Each number is 500 + 25 x the weight over its row's rms, rounded and kept within 0 to 999. Layers, rows and columns count from 0. Numbers have three digits each. The size before them is the row's rms in percent of the matrix's.

# v: layer 3 attention value, 192x256, rms 0.0677, rows 145-191, columns 128-255
# o: layer 3 attention output (transposed), 192x256, rms 0.188, rows 145-191, columns 128-255
# up: layer 3 MLP up, 1024x256, rms 0.0882, rows 0-5, columns 128-255
# down: layer 3 MLP down (transposed), 1024x256, rms 0.0856, rows 0-4, columns 128-255
v145 107:485549507499477457479536462475492490521523491536545458499512527506522492514500474461474532531499521505533503511529484560493467488491493478483467485496540524558479486499501502504539500478495513563556487486502485466569561517494519523488462532498469479494497492472503461482474522490498485502504482508485484508502512497519459501487501501485465524511491442516508465536489461525525477529539
o145 113:473503540538505490508526472516452468484507490496531521493532520488547490491517498472470497470498497511539517488526507523498513552505529481498538485486476479504523452497473486530505494521448526479489520523463527505517476496459497490502488500488474498504518457467479532511511517527501502516496500521495496531508530504459454508466491518519475493476477513575517527498469533530509551518521
v146 095:485542468498508522479492462501483529461486479518504525520508531483496479436534468521494561512531500495525506499500507464488519484480521525467559530488500542490527526530508499502521481478540484489458492516493527467523521501481460489490539534494528519510522524552532510495499505507486559498500475494478465517499504498541487473485479526480540499522502451491453489486485537485510485536563
o146 102:496484529471504498514490502519536500512517464527483524535500500514527468526509518482493543523512492520469505506491530479537518511503521509499475472499532505517475470471472490494498524471499533504518489503492505476556499524473512507499474511493453530504459480468521532452476497487482469469531531445424457492516496535483482472517482504506470483516520510498508467536504484467506467459525
v147 102:486513487493537486499471528486497508550520543474490457453481465519478514464477485490457503459515518535522516498497457493520520546500523527484509492526511531509515490463528506501487485531483516479491518493498496457503479451519497531482485489468494483484517491508502523482523512504504486509489498532504489484516539537468541423491451492524500516473503484484540470484490470455489484511529
o147 106:464486509482518495505482492515497516494484453479511485480525502505483514507503504530506497491525513480511489457494517537500407491486498492468486539454554504481538502523507501489535503466447478478482504503526554496497479479518469505496495499491506572484447550451458475469530528550538537492501486506552510521513568486490496498510469504498515502498514477511474464498540524489461512524490
v148 104:545510527499504499507517528497473480476437489483533485441513510559513487456504530522502492471478490494420507485526511485475523504499506516493515491490499466497508475516500507524497506494507487545526473500518505509531467502529497449539449481458500508429543519496501498468523525508544516536474532478510502510505508484499536498537564522518524493498457510514481522478517495446491476513477
o148 110:486535496489534494495478540543499484508495487494488484518471517477510529491537488469513524516507508520552502552454502518475515506494488524537505556525492467509469471489489490509486507509489448514463519494515536438502503518487475499501516498493520502482536497507489465463446482454500534490462483528534508483476488480518489516487500496535533505486542477528496507504485492473503519510532
v149 095:524485502479476525543466482482479473484524520513498498516468462494496507523483510501483515451557467504521501558472504490499500471513481509519514478505496520495494506497480490497479508452512515508499526528508515483501495510481489503497509503521499457533485468513476504502552459522454502512469519550498468523490509470475499473507539502491479517503463553477546504489550524464510454502469
o149 104:520559495501490501472513497484475453517528489512460444514527528520514450484412529462511509521516496490488456488437529462536474520524462511491482487488486508507503507498484509509494562531491521502507478489502497469525501490503499474480509489483488476463477508475518488523508520516459471505476491498511479440493473463514541470509485505553492491493487543483524519491527510480466471472472
v150 106:553493531491498492492509537447493500438522534492492544528568463514496538495483498473494520487506507522488502498491504475474525492534516503511474496462490505507462510461522512484463476464502480491476519455534500495564472497483465442479499513478509540483471459482492520519457472473504576511493564525489503494502516523447528461504521478526477492511501475453502510496505533476517532465506
o150 112:476471541452505518484516448517512534500541502485489439495525494497502470506482478500501484508491534481482490504520539487487487486495496474505513474516525527511522529462528504474504535448523481493482494497450499448520488480506497480533497484405468495475414543524493508525503454489526494516523505500517551485509462476499524468436492496541524540512476529469470528477521492500451462533515
v151 104:531473468485495507514457511453516491490462473518521481505474454491493510505511512497494527492517502499510506468449497481468447477505507499443458495529463489541534449521500506495527497491522492526490495506489453531474506495480522522473493469481559461488558533462515520467522531500504456517530469506449509463508556528498512519553524508452490512509494551501464489449487471505484517503485
o151 109:495529487476512458524521483543477460491512524506544505480488494505504449535509518503521544498512472480506500478498526513498562459590475485491472506483539513500538480497469509494562502510500497518489542498528542519457514530498468488472483512505510488522540487500482523486489514505541511513486494518509508519510529526541501496530460511482523493529528451504493469493496539497529474531487
v152 102:508486539517464473495448520502475512468506483535493553487547499513496515539489513493504535522485492502496487439480512498495484535499495536480459464504459511542482528451496494484476480528502449514523495504509478469466525466505536487466549462480480520534559503522558530518506519540484513463498521544465503504519536506532509476536495508522517512504523504500460523508508500519444527551495
o152 107:495522495516540477474567477506520504541513468481516489487507531516520498504557506538515504519532527521487558475535521529513530502482538447523477525481500552501474504481493532504527480471495546525472476523450500487502491564512521469482473510462444515453471510492521458482466518513481493527449499519518510509541513479508499498497497555535528501492504469476493475503564535501533480530499
v153 097:512444477505521524472496535492480519479537490511505516512503510505510498518442475482528518475492481529503519532459494500533478461549513485476499499492545491465483501501503553498497519514491517521512505494500504507435465505554470493567475496493468480480502430513474507490493472504504472504472510480544519493505484465473495477489509523472471541487505525494533512503502470486493526434522
o153 103:493500529474523502484498540487485502498522518480516471494538533494496533502517501461494460516516483485490472465491528507492485444509457504474510491539483467530517533528521556554511526533498479528478512495554512504469497535557484510516521503477507488512474519519524490510515562474467525498487544497518518492469492502488510528485483490526505478523503496488495486513491471491485522473505
v154 099:505555498530496485539512513517494525469515480503512512496456487466534445512522498507521524561495463457455477500550499491502521506521490474527536505525497502539479502489498492508517505486517482508482466484455550503520523542480512540533489489506487519480486499485530510494490449519525506488490468487501502539504527478515457535519492504514528499497483492500523476518516527509526459504522
o154 106:496504527519495505543499492483481489495519540513493474503480491465490483492513517535511515456503496470526533546522493464516474535521509497554527491522440522504452499546526468541492509528513494506492545504482500487504522500520541515488507557502435480478464478564499538443476488501530501489470489461477465484514458484520453495484519500481454510491525510561505535473474488504514511463517
v155 126:527515472541512514480519467457524550505518489489541517524516499452478483454524502476499536453499511465482468442543469517516499499477520509473533468513513511544480469446491493546514495470516522507498520479452523488484532502465504459515453516472470492456486517501505542518534504516523504544456510501483514509504501487493471489505507486504496521532525500469483483495557497503485483527519
o155 129:456519565478509500506465515532495494488529453452539492493460536479515504456531481482476527535488490481502458490495502512495505493517470536500498477500507599569488475503536513503474497491515490500490504509486523479521441513496497488523503537506445494459475526522516517472476516483512520477493515459481463532497520522491497488482522528513534499541469537530491497460514487458491519498457
v156 103:505477514537529519498494478509470508491511498514527500541486507487468518514504552454495475482550516486433498480530455475514476495478509467520484523461465524494551515439507504527505485463496491499503526530504502509514523462492515501491491475504513526527462527553508521510510524531478490448476491495445462457503544498477522530527493463467487510482482475516501480501542493507517506486468
o156 104:513493487518458493505528530520486510490489503488525438498507481483537482482488490537496500498518482534535497472490486561488469523505522489529494558457544559513487488474529500517484479509501513484499505514480489547504486454504467455524473549521489508496465498496463507533509476526491471535515512475465507530506544492496486522518492485486520551501451493519482483479522499470561473522489
v157 100:482516473486467504516506477507516531473506493494523469487559488498516516441540480491522530473495512473487490484429472450488470551524541540497471499510484492509513479472503520493466486490462482502500481512474465528560461512483527523490482503461488472502477491526506469511520491495496498520525529482526503507521484521520468461498528548485514493467437532519485495485479507491537523460501
o157 101:501511479513490496518514459496498498514474513522502473517523491508532478540512488482484535508494529487526527496471474483501469459475480499480496498510473510498482498539518502506512501476508494441505461503543521445488458578507527503486441497469512466506471481525480490490485499486491507506519494479520528499495560503561573464504484510548541538515532501515481524509509510507496513463557
v158 109:467529494504443547485508539519530474476476519490524539493471517485520548517479483514537482510509471491491477508499557500513500492525491525533480493501521528485485459519541507477492466505523482493496509532516510475509523493489514533503503467526515482525527545507508517511469514521517500464488489501530508495474480503501502510460548506572492437567454488513516494558484507527485519516494
o158 117:494501509461501479463491487509478506504519441530464547521488496503470488490471490498516482478502501524463552513513469532487491528499462574534493484498453474455535555489458490483537510555514490532517481506468485504508513503532478527519507446503526470527502443485519501489489512490455433446509479492493508505482479511472520537505520536508484500495496501490507496497496504519485523549491
v159 101:513445507482446455510450525471502530487502445518510502504511514562501482482484490509507512514499463503485532514566517497554520512443476478508501491460461500499525524486517492507512503512510506525494542498499502489526496538493491518486528485477549527545470479484503544448541508536519517515518561492513487503521510478475484464500507504500487500484485518526539499522508486513475483496485
o159 101:483523530503510490524492486523488509537483501487506458502513464532559507472495510491471477480494502484487446527526473501497480534513520492520497492478492455523496497478506495566449527476521517515436483472498532474513491448454488487503520499536461485480493514473498491514523543518526475515521491512505503488518484448521500525503465516489484545439507476528514502511490485479507477517533
v160 109:458482499544499502530520508468515520559527497467463523517463477466453520527470531510486493470482515497490507507475514519428494498481458486464534458544510492512522472527488478481494486526546478549551524474500478499506537492479478507528506510480484462545475478484517476500505501495502527481482456496497500503535508513507489485496454508492503505474495558497522473494522498547457512476475
o160 120:502548463497485488498499517430505534520507522536501516474491565499487487525499513521509495511500515497489515495458470462451513513512485508496507517525509506523542482517506500502462523516530517508500535481509505520495461519511498514480537518508516455498515510498532500484531485497453530526504500463537509480500469484537521542465465545514502538493522546539485486486504505529486510467495
v161 104:474527511479493503503537511506520494533548505531440470483506482501520485551511524450503476465507473525487481524498460512529488480538472463503515476514480483464506513476501514492521494453503502552490502455473530484474549527500516543465508483531445506470515510504505523486486459469459508487490481509521493473536471469497491474485454540480492529532509481502560506548539519529534486488494
o161 111:504514504528493519500563484507509462529547475493479499503523516531563527474504492482499463525464514454489507498529473513551481510516510495459499484520473533505473486480508492499513529508491511493532518480519511506492504524497496523507453549519478467480504500510456520504528503541505545529507561465547505485468490500458446526470517529541497497498483518473531514483517494550499523521471
v162 098:491509519480506529549508504513481477495504465460457517477482499509517509500496522511445501515540497481486507493492505539520501480535501512482506493489521481447459492526505493507498525516478488503510529519474522500481505501505501406495509489474493461533478511537490533541522522509486491502503492483495503496520456504514496448504554532478464518508477445488514438511491494459509509547502
o162 102:520533458510498492513459530520504449502484487500437486514498514503490468481489502484474511542522536530471540458486489506527462500481500477477479516482471475501504488465499501488513509542501488494507531513500501489488520511484519488511501488494493567510518529486495486508538502496472510503490501487539469515511504525506537492489557482504479507472460529516505487452543527482528474428527
v163 097:482510489518503499463496471542469516495492518482505489582464498526484512520481492507532505509508502505522533513502499475523476491523523495524459508463524441468458491536488514522471519463505550501492506486482494539469506516487471490492528486556453500550481485479429523482490512502494445464489489515499488500521459447470540519523511487516479520478514480515523502499487529504522540517497
o163 098:493484494505489535485498532447523505510519508481504536517482485503475516472501468483507496516473495510498500504497522462466469493494452511485569520453491478464545491517504516525515501514513463511502522517510488473494481457475494471488468466452602520510516549499471500535512513485467446460498530481524509465478488492489515513497517475522494538499448531499464542509504497494564491508497
v164 103:454479479493510562478531475475514557536514530453497525447524497499527470525495493510467531515521518521522536487455514513468477503505437545532529482491469500473538515505501482507525490499494468509502495484553515529491462489465505493512507506458517504541496495519508521485525531496465464470509503522445483473483504491532505517488469513521514535475460482487477539481482516536485520447494
o164 106:538480486424483509465521455492486528509482489529498464483491498525501510540459500500465461472519496503482497484516467508483473513511479488476475506482508487478505471449511537495463521482508525468524442512474473538515544472452506487479482551480510480468489527453542516529536503509478507525529481512428494506463487553503517463531485484495517537531480508472489473483492497508492454496512
v165 098:542514491484492471536464486472488489507501493473514441530489487515515523522502531487490537500490497500483489537465504506544478492520514529481496498484535496490488537521507500484477539483457502492469523521493510466469478504524552522504522486525519486495519463534488522466511547491474452521483488555481503534520487515476536488492522524485493495531506502492570436487458503506488469443456
o165 102:478493543500522448483494518481461497515514509523468488514519511481505516563484482537533513516495541512481503530483531496512433450516509525521486500506484526512500504502487504474485479507502489502497506498499481488476484498517461450456534506515523545485517478485471494485487529520471474529513470541490523468471490448461502442523455473515501475501508519533458473428482491552503485475493
v166 106:505435512535500500478509526525503516515539493513493527512524483488487471502546468498484526521512524496473541501450501518531452470489469518485482534476501496524502487489488507533477536517511525532502441477466463452480527507478527480496481538466484547487449528474512491446483487454471516480455508498523529478483500508527508544462510486479550474448521519499503464469508482499476524512506
o166 112:483509501527522497521481510529526487546458533499527481524490513489539531547494513522474455504503513517517488490489487515481518485503509522525521465537499516541494444463516520499493504491518518468484506484496511529502482480498516571545510513534501536494495528476504547490513484515485519501485531522488535515489485509505501541510511502496494514450528498510424476486505456485495522499497
v167 106:489484490449508486497529459501475489523491493473473499512496539495518504547505533496496494491528455492483537503518522512491551522469533526506543505493455515520453503479498487527497482479479482463469464525495492516485534527501501519473468496521509486509539514462546474499484510468514541554530474504490542528517526506489501468495533498507548520519482514495533485437519562474510525514444
o167 106:487513496454498528483522475537543480514492503519489484517473533529521507482477517529522514536509515475484528476488483483549527512555524515512511541521491499516506485471504467523538462491511495465508475509504534459553497533465485472477463512495457565499519469483496476488515447482557510529523491479477512491487509531518490538516508527506511505473516525482505533467519529521507446492545
v168 113:468484486507543556501462552515507508511496471514515524512503458496464501496520486525489497505508568529506499495510480501487493490465455495469490454520485496504516544487481453506509520491478445483462494482522460492456486470488484498510501463483530510519516475525517492480513567524487490500524479511505499538487513506526521452494496458484468486500535515489459511512495497553489473549462
o168 115:482578517498513473497490455485490521521489493494533505495491495502513455483519527498469535502516531467480486481539501506460515500503541475474489496526513532540471486488498461466516486496463532515460499507492500553457536487552515511525538498501489479503506464487521485483514519494567491517481444512504469487518500488529512513506432461452501477477544504497507482504524487485541456484452
v169 099:507463507522513523474473526494517475546478504522489481481477499504483443520517480523553540454534489515502550505461534499463535514522504493458508535527474537494495492478552493476479497531497540480505493484472503537534494522498495506527493493496554470518480448472523464472505452489512504494495462457465491498482490507516480509518497522495463525486487543499493504533460472466538535489501
o169 104:558514495465501465498507481461478509514479541470485515511522507498474505533470488485500466473489477527511458511517504509508518501491472480472511484461464457504488491537507490545491530495496494479500474517521506504508459496517549571491567489519536526500488518495502494505496531473537515484458504473469512521493519464484524502528508501488500497491554521500514498549523522514506465520504
v170 088:484496477527528498506516496484503521497480529490489460525546526474536470495467537518493470494503515503496512498509515526477458487499509488510494488499491492493522525493474509522508491481481527525545540486501474528495525526449479498488476502476525475486550499468499515504482538505509548492474494497518514499485486451467484518540510514471528490464494497492481496497498476469510533506491
o170 091:493521518543503534531489507524494505447515506492524520446492503496489520444502495449465480500504454484529477492533508521482548484494475502482546508488499453505501497448501499510514550427494503525500511518493498441485506489476500460520490522493487469520491514531486512540512482507526522509504521521474480456487519547520473515509489471486558566492499507531476514522485507476521483492516
v171 093:526482535549520484540510488530484517465490505499509465483471511489510474501547531489473487526510518510500489486515477496528426525540520517533523519490527491472495527456493527511506491512493516542455453505509496474481513528481541460488503500531423514443493495493503509474496466480501477541512513513498478507523544528489469488514525490456531505477473479493511519525526511500493469506510
o171 099:517481514516519505494495513538496478555520507465548468538513508472526509465442479498491482530501512501483527488498484502526505492526516495510514505528501490492441505463484536510479449471499486491484473496504457524514519468510499505528498505477507507539495458501482490503502481483491499545481562517514475497480497542503433441474524480525520464468501480489466492435516461480478557472490
v172 096:495502532524480500489463484503500512498491511533518522484552471493487482470506535485455480518508492485497519533473534457490534524485507506466498554490569513475511519505523488472573477523494516542473497491475482482535495521489515499491497429501516531480499497484510490509478492529480486543477509494517543486496521510471503505508528475516511506481488475489544497529485439472508502484533
o172 101:471463516456533489525455510472449473489476509465505506516470510510485514511443468516483487492488525586494531491486509528521494523497503477489492519455516533493497521497532494519493485501501540499457515498495542466513545527506514499493499548485493534500482491489492512520521509466532502506529534517496500490482518500494501498498519484517547534485498494524542460470513475498469481475536
v173 105:487525516491472520505497499523511522545522498486518511474521507475501539482502512482527463464554494494474526515491486512509515499520489490514547498493517475484488498492498487487522484499507519499485497509560536545450515482435485467510490480506473471522516518514505556488553520516497516487508515529503515453524492487509490446497504500532504507459499470496483489490497538473557481481461
o173 110:513510538494475515491498470520480526504483461468511457462459505516496476473473495518491440493551489464489490496501481527493445501445459501471490522483512534460488507515480498470483494478490445497529452479480440488525500494488486512513504524529469529498462519515474472531543468526492497513500498484503515474466438565493495475512480491540498508512498497477465517463533544496482496526479
v174 101:476532477470503483488513557508495533512523460515461544482493514505479504520515508511515497486519497508509514518551492531543466421505488467450497487540506456490470513531509502474499540426478510544523500536454512452505521511522508471521490471526499509500463547489545487512524527492499495507461492481498496504520464497477489518451459460505457487480496528474510499478476508487507524471443
o174 105:516541480497482494511498523485483520510526523494480498498490476493521494472526510526477467516509493479492500478524469515496509537529510525485495447475476517454508462499524459541474530528520491500464503521489504528502458487542501488536538516550431480512531492501509481485504501514534486441558474475514512476468478491524549535498498522494460532475506514497497512490459490501498525489505
v175 112:521529474480516529495497497498494529474466508488481504522494514506451540503480488540492503481506471546513525486538485529491488475467498539515521512516523453452514531523550497507525529480470526506489437522499460500509520500489464471494517516485523498525491483508520514488462535518485475500533465557506483507528490518533527501486502502502485482507506523504498527523519553483476513493514
o175 115:481539484425516493510514462454525525448503492496466506509488482517500506498465518490493523520535514502482516477503497465491536527468483483509439461504458506484540487464523470506515512460494505495466508547496494487524525510444490449544458470485550479540538513481477489494474494489516466507544536499481494471443476470508514516507531511524518501499496454482516513492497502511509489501454
v176 090:494509484521520482483531508499492489511532472483473448463522538522497506521450534494523493530520492442497507497527502470560522540531500528510474471448456507514517519497515501533509485514523491478524539503474488467493518484526541486490507488538469476499521491499458529517450526495533511523507537465467463497516514505512485447493476502534498496506500422487517492525556506512506517495530
o176 092:530473519486557522529513480502513499521476530511493491524532521522519513451518497550465493493483512478518531472515520525573473513520535501510495508473460504498482540511528512515505464463543536504494531525539532487511482515481488489497440515464471483513465478505482493489499518480488481510553506472509514537507539523478491500485508473522509530462485457491516463500488510487501501499544
v177 103:454521508525455465501514546473545483438516497517456496437558507466511474500527487509533476503506525491501506504522501492498513506456519503517491498509483502503497516448506517479563514517503534545509468513543495456518544490507522525439468513506459508496472520469506501516500460490454527459504544498477473520476522461489517482495494506453549480467542500539506491491514497500475535539469
o177 100:470506499539499526515504487526472496497428507454512473478490476536471493456511485520480479477507545505489494492526431485458512534499494518534543485486520512498487479507484520545538464479467503450526477504461497478523482461506504472532510495491461462507508494512468517550495495482533461485519512534524508526522498480509519517486488528490474484508516496493498530499535523515461528540516
v178 092:463483491524503505552519537527516515515467516490470527507515478510459507449488526509516476472497515502483481507488514494498495549518522487491519473512454526519482482484471497515540504513533490451525517465521517527474481494460551483520483499501482512492485499497492479567517503531497510506505514459528556532500520494490502536495522475475481490532508514465521474466462481485512462500501
o178 100:527487495483499516523493543457497484508477489498545481511491466518489517530485522501499526440504469495477504498483477466498491507514493520456467504529504543485491522521501470510481486528493520444489551478539486521512463519509517519484544513495487496462498579503487434493470489520518526520448492480494505518480504497499489476516527528507519468481496470513521501487539519508494495468532
v179 100:524519465513506482502473502508491500520521524503506471490513522505485530490508528459493526477512499496495509512487460474535504501490537523454490493527526523454494486502486489462462486497516511471483541532481493515460501470475486483501515591527446444522492528439509502528551459545522517507501494529484488473487488497470498514541500507492466516501475528520495474479515490493494539412471
o179 102:501497478498453461538503529482515477476507511486466515474509511502498490494504521498524467523485488530477451444525502483509521489489454480492460485468497512467518500513511548464503529499537513486547489463552458491475502465481499473476524496504480455536521503513464484547534492502492561446474518490521529479511518491573535464471475514542526482493500492521493486493485564471476517462460
v180 106:470538501494490468513506492510537503499541487516465489489496524497462528500517534487517522458498515498486513498515464501541489505477534451517552513536513525511452459464515493549486514468502548504486498551483504527483505479485485515546507526509486514483481506495482569469530490501524487509495483518505477488488498506514476525508454472490474491507521504505480453482508502507504515467492
o180 112:492477494559438478518490494494523512523487494440523496484509536468515483475487517504532469507496503471512485516513564471517541513504512521480475459514499535504539504527490504505458456517501485466500510501492504512474476518487513521496513508549516524529552459506489507498521494532444523463525512494513510533501509481531515490510513511533507473494474504489470527499503495456510527528466
v181 089:471508530505455503476504487552510495511483546446484480501468523497494485490508481475505489459501554523509517500457513525481474482455483492525482473470493517456502531513507506504525512555486475505535474469523528504500502455518457509511474490504493483544517474546451493495440460472511473471513517527485497488532477486485471503498550516497502521502499495538522527496473500480499509505520
o181 094:516515467491492492477533466519505511522496495482486552502542478512530495508470470473478519456468499509533489504500519536482507499462532531477482534489505469519475473513489513542498492486470443454496516525553488495495480482553505512513512480477568522544449532497546474504496503500448480512534504522559510506476510506445540512488489482514511514485533515463493532503502517537529562484487
v182 101:527489493481473458507502492533532469540499526494481485509496507496516525488487465490479520438501556526490472515450498494501465506483531498495533462540492493485493410476508542516516467479471489501495524480563503500532553485520518485535471574498499503475450455486475507473486485518530499516517545481479458508518534493473527527511474479473500517490497476463488510523520528517533504486507
o182 107:506517482509456481494550458542476504508481489471499524506574510497537496494505525477517497442487480471507483489515488484467527524493457493464462490527508515506497464497486517482470494478512501456551514497494550545533485501485515513463496501447494436500494554478483504494485464522526523521513491526490506560478488480526550462459481525474538505482468488491490544496527503480488525565494
v183 101:447508516508486501494488493505525508532537502477513481485532516505526524471524529504497525489501520512525502494498516496516485537496442539534490456502486532581491502493485469510475490502532453497497531504469514496507530464489494482483487491481481479540537494489502523521578485513512509498452530455532496534483496458566543508484518511500509497530530526526481479478519519460490490525525
o183 108:529518526522498498500455496475489513491473478496486475483469504469525483481528493467510507491510528487530515486508505519497478507506482553484451509469467502519488516499495502477501498562529508480515450497512483470496515545512502484487521523556481484502524481501508436480523513496474506520532421541533514514538453536536484497513491474555527505505498513499491536498507525464517527504482
v184 091:488491520496449515522561508474504524519455531527455483489494465521515478490537512527486496462513516424532479490443486538437524464491503528495485474493435518494526490496519493502522499544492465484508470475526505502523517523498506464520496475516529531492468535499507469498488521512490485481504487473494504484483507535526500482532533534473474506510463495491506513495544457498487544550521
o184 098:452489462460521518535544466502482491507498465552508480500519477530510474525502525520485552476520473475504460501493442491563490492505498556470451514526526449505502478504493524515521477465468503543544523487496513503484504483527522482501505486506517505456538492481544468458532496461526502510463460535516504548526550480483520445508509506495526475477478484462530470516548537466498476500485
v185 109:505458538535501513491535499487526532520519511546492512535445524505447470506509481525480519502489570471469476549528496482508481487472487472522515495501500531510510497493499472511497519469491495554534498450526534445510516529542496465525497483502484494515480444505501506490530496481469503486500500485493489500459456495475497508556542492499492546501500449469514468472517515500489461523528
o185 112:518489534485494477452498537486509477579504494456468444507521502525523533506459468500474496494483545512505511510511512490497493503517557555519490513493480461540484501489488516514457494534451463488493519496513500519526475428534517501532539452490480478424475491448535500466460518511484504531495501470492493522490517496451504504496478444488429489484463528531520503515534487465515507514488
v186 100:501474493494451466520504490482529479510506531522512517500530491481482469519520509539470543529526517503505499480506518489478480512515489469462528493535446510561483472530478492489474450504590478518479517509484499496494513471490520517514535544492472535493490498521532508492541507500543520500492508471470537474538465503521441520548477524495516489510478476496481484491521488491528523521513
o186 105:527517508471486479517503500515521468582516503485514482476503498517477451489530517498471494498504519476480487496508501492527533517499485524493484515504481538467456513523485501475489538495553539530527450489516465524522482490480536509450499482526423511453461495486528544487488486471485512507489511482474475525545502546517530467480505519485493529502517497493481516491488488441509504504489
v187 101:488508445498508412483515457474503537533492489528557526487484503491491491515476516488494535482442544472489505463509504500476520549520493512449522520516504540464496481522511493478483466498536523502480524522500525451498472468503506475466505530467518495467475495506488467509487528470429500483541477509522502502473503514516508484526477504465517511530473518483495462570517473460463501447499
o187 106:468494475466476418463494538496523487497503501556484505496526484446482542560462474504453517500540497531476511475502469498528506476485510469523501483510520539524499501482480505522515497524536517533492537441531479506504451482472494460507534493526496510482476482480487515483462502483478522512520496529457506548492561470445504464432502524512510491544508502514501463503487499488490499502497
v188 100:469518533497489460535484533504467514486519488481471476493538529544481503519459486511509503495486502519479463498499481515482516494482497506519476480523496477485550480513498520545461487506518462541490513520510471482499513472521537481503486524450478466512521496521532493524503489492510511453543527534494511490551465495531549534537496488551497499442494483526512504498547518486496526486560
o188 105:550523497501554486504501471515493525517507513475492493495475499508531534499540490487489479471526504499546541502527502505489518521448523541497501533458491510509477496454480499511498533448534483517481485525488514474493473532520514496535468465532464461543459536501500466495477507547462531532535519517524531519523486476530477548477521494522522494525487524471507499460517483517519530534513
v189 099:519518501505475519496494483491494512477519482467497480529514503538485504505478524504456529500499537550522501518533521496471537532510481513533528512509494517506451481538468499506540520465501502529492562471458491503458500510490476503540486479470502479498518552522455510501548496487494534502478530468523490500524528535500510484480496494505505522520519479489512550507490495503464471471531
o189 105:469472490475525510536443470511549502483504496512460443524493524491470491489508496496496519500504532504488512501479531507511458510472499524459474525503472501514544505488529487486455518498524512512477484468511511463474529517539494498490464524473513535537558467492517491496512530493477496528568483517512518493475498530562500492497493458472546556493453494487466501468465446487533480493521
v190 107:513432491494539507485488517470467492459527481491497526490477497490479517485479475512511521502497515548503474550487511471499511450497481500539487529491545519517474498545479521490483519529452497495495511476499485520480446493492505531543478490497522492486495504538494553485493508460488515498508531485481547473533474549493494522512491471489469471506493517472523492496453511486508483525548
o190 109:498472522482548484535468487502502507499508528501518461481507474516488512529517518505460472492489506473484481489454506517441496456510529510487494470578489501493511529520492509500474584491479462513468521504497526521469569500507482516532504456478494516529486537523516538529499522504478520488507506480497480509477451507520511471499465439465501481488517508522458504448485460521492472469526
v191 113:504501524479472470493488499503516484494449500465515498476544489497526488545472497512516528514474468483506504477537477505519473467478509510485494508493483484499505519475475484544467486509490502539500480504467473480521532538418551482452492486492496565489521499496526489484516538495468559477482510524498461490502491469469514518523456502488490511482496520525461554513535438475478541467486
o191 114:522522526481521505512527522531525503497525519497528494497474520480516490484520471505492485502477499504500494487552491494549511488517462490523472483462469481474488495471500510529519505497512500530507454517489460461545495472484486511513497500487412460507505519510524524437459473489467507507521539529528499485492502482490508508495505511522460533521497440488495462476487509521461499483533
up0 097:517502491555493500465465481494492502524529542528494494492504460538518478512513481508485529536535513517493457541506513529495513544484496524526477483501483527454471463485558498459451448486495523503496528550491511510498498506499521521461533519480538514509494513486482506489479493471519506525508468477530519492466549530488482493522552518475507481466494497494494459506503526541509503504522
down0 093:453508502465498517525481508470522492502498517499530478523533507455514512523478521462485509469529507457476541491454507492507505510499498508502508533527513516504466467498510491500533507513482454503539505521519493454477479527456464487544587526517537503490493526490512469524507510511468515470514540471558481510505483481492530516460477516486494499515453506495496519487450508458495511492484
up1 096:521473487527482518495475490502501471512532541471467545500484495502513485512495521491488463490471504512507451508492469475488504502496516485511464508511496546523460502511533493466508529521487497518548507498531492475475518496510496459488498506463473534523497496512513501514480548500503490534498462511523546520528515464532468462466446515489479491474491482448491486482511512482512522481457
down1 096:506527464547489513536512481514489506499543522518454508475450509485520530500477549487462519508501496480522483506546491473459495473473506483489517487535488513568503507492486489534499516515491461510497508526479468506534500514545546485472544493491474529483493531487518502524536541511488514513511501525508521505513511526454479531521456482529507532467473413485517492500472462487497515464461
up2 106:463533516503485529518504482495484533497487488503486508499492537494474490496499503482491448505496509490484501492456522537511494490534509525519478504503471510504489508522505516471490521481487516468485526463477514517500548468509505480533501502498478511487492496509490507492530506505523532494520453478489531471457495566481517477428507512535468483511508527498475492473474552504463508467485
down2 115:550527467496511502497482514501489506528520512489490502493498470520513531500492479499526563510519469507538483484573472514481505480544515490450477485508504480491501517478512511500526480473495470528496495486489520494461503510519555471464474484504497513485468501518492522473513478484496513514492563503517455518510480493524525495568451512475478494485495467526512479516507474511556471499467
up3 083:440535497563512498507483534518486530489506516539498496559507497488493502501478485514505465520480513502460434526516520487518501551521501476498488496474533526535491479498506475499471500522506497451489496511485510480529445490533506476536519493463487485525460485504514473525469538505485525479465547472512514533513472509490481496531490507533506495514497474547513509501451482496499463562539
down3 081:543497488483524508502534447527495491484512493510563538539511512515496496497544488456498490500481528499436513456510495478439498498466441522464477528529524522487503514514472497467488512481524476552506496467524502516496498488461494495539505515513543512518510511471460516492530470473460471538507492484486463472508512499518561529541546498500519489453493456518503494473503467509503531479520
up4 096:491479464538519511518506516497524488448476489498574489476535530498501477517533500519522506504529494494466506513462539543500496486481496527469499522504476555530506535550488529454494451471463476439468523496539522548490477507485486465452497538475509498506481512507521475521510468529526489485511491528494529490525535529493522483453470518513485503533532529519534500494526507465506509452503
down4 104:442554504474523498516487501447542479508504521472474484516516540504500523473498516493492486478511505521483496510527521464482522498540501491536506483507507460504507462467475509513507535490492546528506532533516496472505523536519553503518476496488478507505516476496502484492522500510493479520511447508473500521475452476494532547534512514516467492521480528487506556514486464525497453465475
up5 094:524464514533521517503480503494526490515456516490487540512474536520532516515491478529506506498544520580487504506511524484516456489464459496503490517482529502428463492488484488551512516479491511513540490528517510502482505541480508463476502505534474512503481479510493534479510532531517544491489527506500495467499509529470477534533524527512496486476519484486488492496505466502485504519526